Each number is 500 + 25 x the weight over its row's rms, rounded and kept within 0 to 999. Layers, rows and columns count from 0. Numbers have three digits each. The size before them is the row's rms in percent of the matrix's.

# down: layer 10 MLP down (transposed), 2048x768, rms 0.0149, rows 1058-1113, columns 192-223
# gate: layer 10 MLP gate, 2048x768, rms 0.0198, rows 1059-1114, columns 192-223
# up: layer 10 MLP up, 2048x768, rms 0.0196, rows 1059-1114, columns 192-223
down1058 095:482545503519471476491447519516464445483548487531530498508509504468461508496476550510542522493465
gate1059 099:458447493507509494459483470491498518510476509496490473521512462522536507525482489436486530481466
up1059 101:544494476490472458506518470532520463480503505517517528512497527525471489499471526517491500511496
down1059 101:481503497545504543508487489510484475481417526495524439503500486488500502479501489462487512494490
gate1060 100:464488490511500488495524481481495538484460512500539547494490506517539502500494517499498503512477
up1060 098:548516512502498428469510469483495537468539466498469516495517502500450490530446517526490474503524
down1060 095:496494512500499524523480483508480527503500525524502494507489485498532513491506479492446483519515
gate1061 100:526455535507473481497504496483525486530494497507538466515524544523484499477462505468494474490518
up1061 098:466483462514538490488506498471529506514509484506545460538567455454508491483463471524490491497488
down1061 099:464479480503500506471510508486464479504502523532528512464501499499466498497538482516513479489477
gate1062 097:573486469513529493517529492478488530510458518539470479545513465510529508533443528488509509468506
up1062 100:507510514549447495468461505481533499525498500503483528474506532497494492483523517446477482511516
down1062 100:525552504496478471482543444500536486446541492508500486521512504484487541485507471527463511495506
gate1063 102:515504502583476500546539481487562505506537495490498512502470498505475495487465514506476514545482
up1063 100:507511473468520523516500499458530503515478538518495433501462527461534532485501511495478481523464
down1063 101:492504537505471467527469494496509473470504499506499545445529481498508494510473475467495514526515
gate1064 100:506498497499523534492527498504498531495485540566472525487521468478474541502495514474490530509560
up1064 095:494502472470473499478485493492508521542456501485482509512551466479473492542504520570464475511545
down1064 095:499517482484477454497516476451480467525483485504479495522503491516514497468494475479472513539493
gate1065 100:492503486496539453510523557551550475555512525506506490494486509497509462519488511541487470517506
up1065 096:511496530478488513487463476447545486481508444499528474482548484495535477462505477477508516486507
down1065 099:498481503490508501520509507489491494491487518452507516522485460548496496493484555496523566488498
gate1066 098:520501529516503503453483551476467521442525475488499504436503517531539446468464521491509491440473
up1066 101:475479495511506497505465492484499465484469482492459497512521479456539519472527529513495500519501
down1066 101:524462509536523463524464517467505513482546472519477473500496502507501474513526495511534477457475
gate1067 102:492503475502507495515519460484522514522471505468524456506471518528525492488495480502523475503524
up1067 100:539495535522498486485518493550479499495560481511512499472503525490542539481512496471473521516545
down1067 103:508480499516553469471488461515498476543510510465526477564508528526528494485468479490507482482471
gate1068 105:521521496513507496528460510497488505518505534497518517520504480503504472488489488487514481483493
up1068 098:509494524498502532525483491472472495470503469502482527498523498453493548490489517476461522498545
down1068 101:503502570494516464485536479518477491490510517501505557513480495480474468515525492503523520487467
gate1069 099:516500494496521442552527501496560516432480526491521490488465470513547484439458509484481452503504
up1069 099:503478499505502514494502489488539493502519498486537518511496492539492481507484474520487445499490
down1069 100:482533497475533474496547502510523524477521481490478502507444484537501471510493475508464460485507
gate1070 089:522474497467497496465508514520522459508526521449467465497524547465518494464535472496486494474520
up1070 096:492547510508506470551508498543490519493510461502512523479507454461556470443507472504501511497496
down1070 088:521485502492465565475447492493522495458483510507511496501515505514476485560518516494519467515487
gate1071 100:539489499491509480511504524522507512448503500461516513502494467484502486432533472520540520490516
up1071 098:493458482498505527473484499514475514483454501472504521475497492501492480523507488496484499529507
down1071 100:500505469486478488496469531504524496459482515522497497526508476500540520479530527485469493451509
gate1072 107:521519494539479490451504480448526467504520521501515474526514502483498475455465518507463538548473
up1072 103:508543524498521511508525482499516548502473512515509516458529529471544465540497517511456510494493
down1072 104:536511529519550488470516457527474490522514498489501512464463486535515519491521555540499468453517
gate1073 097:477509539504472475496497474491470512480485496490515479486503472493474495495480504510522460479512
up1073 098:516521507523507481531504512543576515570485473462488510531507526494513483515457483510465459495477
down1073 097:455445484480479453495469474499494507487560483558483516486523491502504479461496492505495486498467
gate1074 099:470494532485512530497478522487529482460463505487496500470474528464460527519510476514522505530522
up1074 100:480514523491508511484492479524471486491513517464500525507484464551539553496528455516487503521519
down1074 100:489507498499448489478502518468467514501475475472462495477508494510514486481487507513494511483491
gate1075 093:481473530475499503537547510452475478481530503499485497485486509515508496487493489495547494468534
up1075 095:506500508510462522480494506433462502492517494544451516531516533517545461526514523490458463510496
down1075 095:469526476530455542537475491530490497467507462450495501510515488466463510487522467494509519485508
gate1076 096:530498540515525483512515434502509507480475497506485482483488493508493459496468490493496470492488
up1076 093:452490444540477519506509452460494484524473498480518520499530460490462493449439464553485519502525
down1076 095:531503486428481484511506454514503469490491483508482493502508501475532504461509530495520469504513
gate1077 100:506544505514500491481493537532495499438504517486496493529502506522530475502488556491415476495486
up1077 096:498500508460553544514506484499451487504524509502500494464493468519453464480486526569543509501467
down1077 095:469543473524488468475451493524492483461507515487469519548528505436502515531511457467497514481513
gate1078 093:548482517544489474506477458458502463487482526497436476539507497495539521496525536508524467446481
up1078 102:522516546532536509534488438472505518497519513526431491506507494498511512511474437531464527478510
down1078 102:452522521509492509527498507470482513508478506497465508490533519505527494483443503476456517530509
gate1079 095:498506517496492486522489505480473482516501509502504495521504527511498495494493501467524492535435
up1079 090:482508512526529434502499482476488472543503508475465474509488474489467543512493476535458523486473
down1079 092:532521511502473478469536455531476476487529473456468550525486506480506511504523546527526523506524
gate1080 102:466471500505539512519495518481483539517524476528492523459542479484525528542535511496490491493479
up1080 104:504475497521490486506498500483499524531507501496495477498509476479466509500512521548520498473500
down1080 106:487535494508423438544520496466492455512545462507518470538468484522517463476540509504508492483540
gate1081 103:520550490489467512514513513494474491491489469465524496501441531506461467458483506478519473493483
up1081 100:519519497490531486481546503512455476459509521553542485507486482477498562506492508501452501517491
down1081 100:506477537511493570492428494517498501511537485465520511500491481511508469495482516498496459490551
gate1082 107:471494490508532485487481501533505516429506500476497524508533456492492546485475457485543530510496
up1082 105:503535505481479512502499547501502462513544501488495460548538505505488501481504454463501553502511
down1082 100:554516522494497521450497431495482446491473472472536456477447529521511511511473515513455477562522
gate1083 102:502515466550507551500533519503497486492485517510563479498505552544510514499512507469502454502493
up1083 105:541480466472528508486513505502494498506561482509486494517500474517502474489489524524451521470542
down1083 106:554501517518456531556453497510516497462538475487499471510525504504491521525468517533517518488509
gate1084 099:491509483474487495513524476473480516528515491512519484499503500492478470454483491531508481483510
up1084 098:488518525487510471470462522496516533485517510487499477500498505503499480542499496483442518481517
down1084 097:499515513528512492535496451524487502504525509487520504542499480498486526497531529534508517510506
gate1085 102:470546463474529488534490478490518486493516505512518503501463448525442497526472546506531472537496
up1085 100:475539497570487495479501465532465490476478513489455492474494523473485480490499493527542502521476
down1085 100:503464486467508564481500486511473456537522453483483532521500506500506507471534494535514484541530
gate1086 104:512522469500513486496505464470447480492480521499535506488486475539498494537477487505475495480505
up1086 102:524553478478469471504511542458480503500498472520538483471496482505539508511504478490522448525515
down1086 099:503506478536487485533468483507511481518530500459477511543490499475529489460473465504522515484546
gate1087 107:548528549507519517530467489503493530513520473487496493487430491554528481529499591500486499478488
up1087 105:515510515490507500471470472520478503550499496486512495498485457494478458532539540499508525493502
down1087 103:477510481493533488473447528485543471538513529480520462506475461539498500491501520463490506523481
gate1088 109:517465492473522465525524516466505475477495515500498519495516576500500518517497488490512488510545
up1088 105:503473498473543463521467509493531508489517476459509524505559519449490522498476475500551487492540
down1088 106:515492498470490520464496514496501549544505529524489500468534480519477505467466463518486547497526
gate1089 105:514557490503516533499489529517457550518503481487544500522558506530508482544475496457516516539524
up1089 109:479470486527505490522538532513505536516483518525506509491452473486465500478508488499513499456471
down1089 102:483473502499531512477473529508511531503505538464498517525507479483502472488521494488518514477507
gate1090 102:527489521496534520500425441495457490510480460488553494536477500488488453482515522511492528459522
up1090 097:500491485478523516506475517524483456498476468501485447545480504499508493531503462488489512486499
down1090 103:497504496481518448505525504527540522532472498507457469519476501489487529486525493508472480527485
gate1091 106:524498546473531486482488466508543483578501494500465506557544541537454506522426486454508539508544
up1091 104:503523480500473503497546495497477532548522498482492459509462459496511515511486514464498521512485
down1091 106:473491458526505510482474503470524523473499505514466551479465514486535489528484465500520488517535
gate1092 097:488486469513498485515514436488529515512501480497505505495445503488544505480456439472479509514489
up1092 093:508455511507512473511518481506523448492536503476488512487538540507501514493498498514487507530494
down1092 095:467512502495540502508484528491514543530484473482498486519491470496485502484518475531482505506518
gate1093 102:585474459504501484489507520514527505498504521514522483497472476541499539509467522459495481518510
up1093 102:480470508491501508530504527519503505511492499516508525517495490508525529537457512475477543505518
down1093 103:516512502484468486514472481471434490483499526503501516511505550443530501473538482486519529520548
gate1094 099:514538503500489489479523530499506513503484532496507502536514470490581516506519505539500499539498
up1094 097:493518511486512504494474467495518473483540536506507520481513491472517480523525501494477500474488
down1094 099:483524475478473514552489518518514506494502469492474501517489522461518499474511498482506540527484
gate1095 096:460466498495521511445472527505511473481478489462557556508481501545467475532500528461494473535515
up1095 097:526530543546507482471449558493540484569496517547546519502510503512491531510502493537521472509468
down1095 097:490497432524494519503495454520495491481467536470467538500484491525521508526462500546516511475540
gate1096 098:466512488459513482463489515500482489482471531495521545476498490430494502550543486453503500539507
up1096 098:460537464503520475554486540478481491532512501502514503498526500479547520495487520472504460519501
down1096 100:501487509486462504520504494501508516477448463521522513463513483547485530502488461521522498515523
gate1097 098:500492519510536457518510473501554549513510524496547501507471498507531490471553461485496541497545
up1097 096:506477506534493523522515523484538485510517502473517516462414538526496495545490495487504525551466
down1097 098:530524516522481514538491506461486496477474486475493494500509506490507452546509462476474515481548
gate1098 106:496483497458513509502482453500484529435481504517522527508525507440559467438487503495507514526522
up1098 106:490486490494528454493524504483506446537520480453523513498517498511513487527483516488506539474495
down1098 102:506570499501517490469554495521513553522516492447490512500491495480505458490492499517530505470493
gate1099 100:525457526512469499524546530506541518505495492477512459504532498510502505490498490508487449475502
up1099 104:479470470524524428523506512512527496485524489518509487520507533467532503488497500485486510513490
down1099 105:539491472508494488520527520484495505447495507465482524499525488439523496512509480493440537445530
gate1100 093:473492460505538505483433474484500473498528468521545498488502521490498485499497474534501487486530
up1100 097:487483482543505515489484538494501482477482516459481486483526502538487498521495513551518512482487
down1100 097:494513488529471506506545517489515497490506539460496513482493518495487503496478495463488488513465
gate1101 099:501496500451496540486475506495500503467454503535528496476485455504494491507506482466476487453492
up1101 102:468514501520464455494472487487510500479526507484499531512476526486456438491496516499524527523513
down1101 101:517553528479488485515518527498543498522508494545505480487507467479498498449516523503486484507496
gate1102 101:505477555488513520524509501497489540513487541524528474471503475502503501529441520431533507483478
up1102 102:502479509497454497478519500503538506542535506455516522497482519478507519497517474542524482484486
down1102 101:457502484559514513545522506506524519479497535500452486479446504523496495481504566511496529483464
gate1103 101:484500499510555532449514495482513507513519492496477497499506483531475495486467468510520508503555
up1103 099:500492519503534506503451571521521501453515505486467507492491508478497482554497487488488508490502
down1103 100:519494469507521555490522496478501508491515480474487498455501534495497511434531480484471478538488
gate1104 098:504515506536510505519513462466454499521533521523485511506490493505492530477463506527504505519516
up1104 097:483488540492525492509532491504501465465510519519453488514466453522433491497479481475495489495465
down1104 096:482540512538543500508447488494446502464518489484528486498492536493525468499536513487472528517469
gate1105 100:514489511482522521468489553511442513465505535503514485549456522516482503467515552513491462490515
up1105 099:513495540436474515473541473509507517512523452502513505514523526475489522514512523513491521482545
down1105 098:528509503482527514505461503485513495455495483499478503489510491516495516484476511552509530499469
gate1106 101:518512471484520528512495450486534504476483519491441484496450491538493500460499480538494539478519
up1106 097:448496536536502487479416543538500547511500454542466505448503507507539467500465495510487507494508
down1106 098:499491502525499520466487532487507532455474502489539502526525537481498482497514512483482515522531
gate1107 099:532501486521473527497499509496542495505501467495522507553487510495521524535497491486467469475515
up1107 099:454502461533522479504492499506550509507515496531478475538526496473506525503505522502454507472530
down1107 101:519514483491510496469511526476463479475457467474505515528522504482481475489492490494487489534485
gate1108 097:511502502533522543539498491565539590504478491499505542476461524490485519488486526472507508527493
up1108 101:470474512499517503508492538505500524494528518491478470517479487489516492476480471522468498496512
down1108 101:538490511494498493505499518502538478510514513460535544506478449515503513503529496516533518530518
gate1109 100:548465462499474468468506505442538515482498523534541503457543518533451505515524498536498454477451
up1109 099:523480551491507488470514494497515538500511503497499530474515472516488479539483508465475535486489
down1109 099:509438471551472551486516530532516491490480485512537495500550489524517504487525533503490547504462
gate1110 103:520460516484524481529478476480547522522487545528519481513463521526479512474492517440491511499479
up1110 103:525503485494515499511464487471517511450525512506510514470471472501535534540481489495462532517520
down1110 103:468502536522429519475472454524498480495503523489483544493479479507486459507513470518499473535491
gate1111 099:495527499459488490504501521519563518519476518469517462516494483497473488513523546444513511509516
up1111 101:438441478516518497465532494487532492506466502488486488480502472480464539485512463521544496493570
down1111 101:510497489463522521534472495498474553465485492495487534500500494468519470509487505514534487476494
gate1112 102:506471510455494526483490479517509534479461490498484509508470456527463542517507521492505565470505
up1112 105:515530496509508475473492502534487512455501485490465499522477510506485519499557483517561444501519
down1112 105:505535487527538508521528492502488488509458494515503518536481500472561495524519506498552512458436
gate1113 100:481496504492530487484473462517484527493458511502480525516531478514504490521461498526518512525526
up1113 099:499497508485469479489485527468512479497494494504545486506503472501538536510491509499489507533521
down1113 101:541564463496515516472511526484510527516482458520505513505528528519495516506515484492498486482535
gate1114 105:517509510481484486503503498480476483481513528497536479488496449492475525499453498470515523502543
up1114 103:463470509523434494512522534552536501496493491508468514469521519532463475520534523526471516456450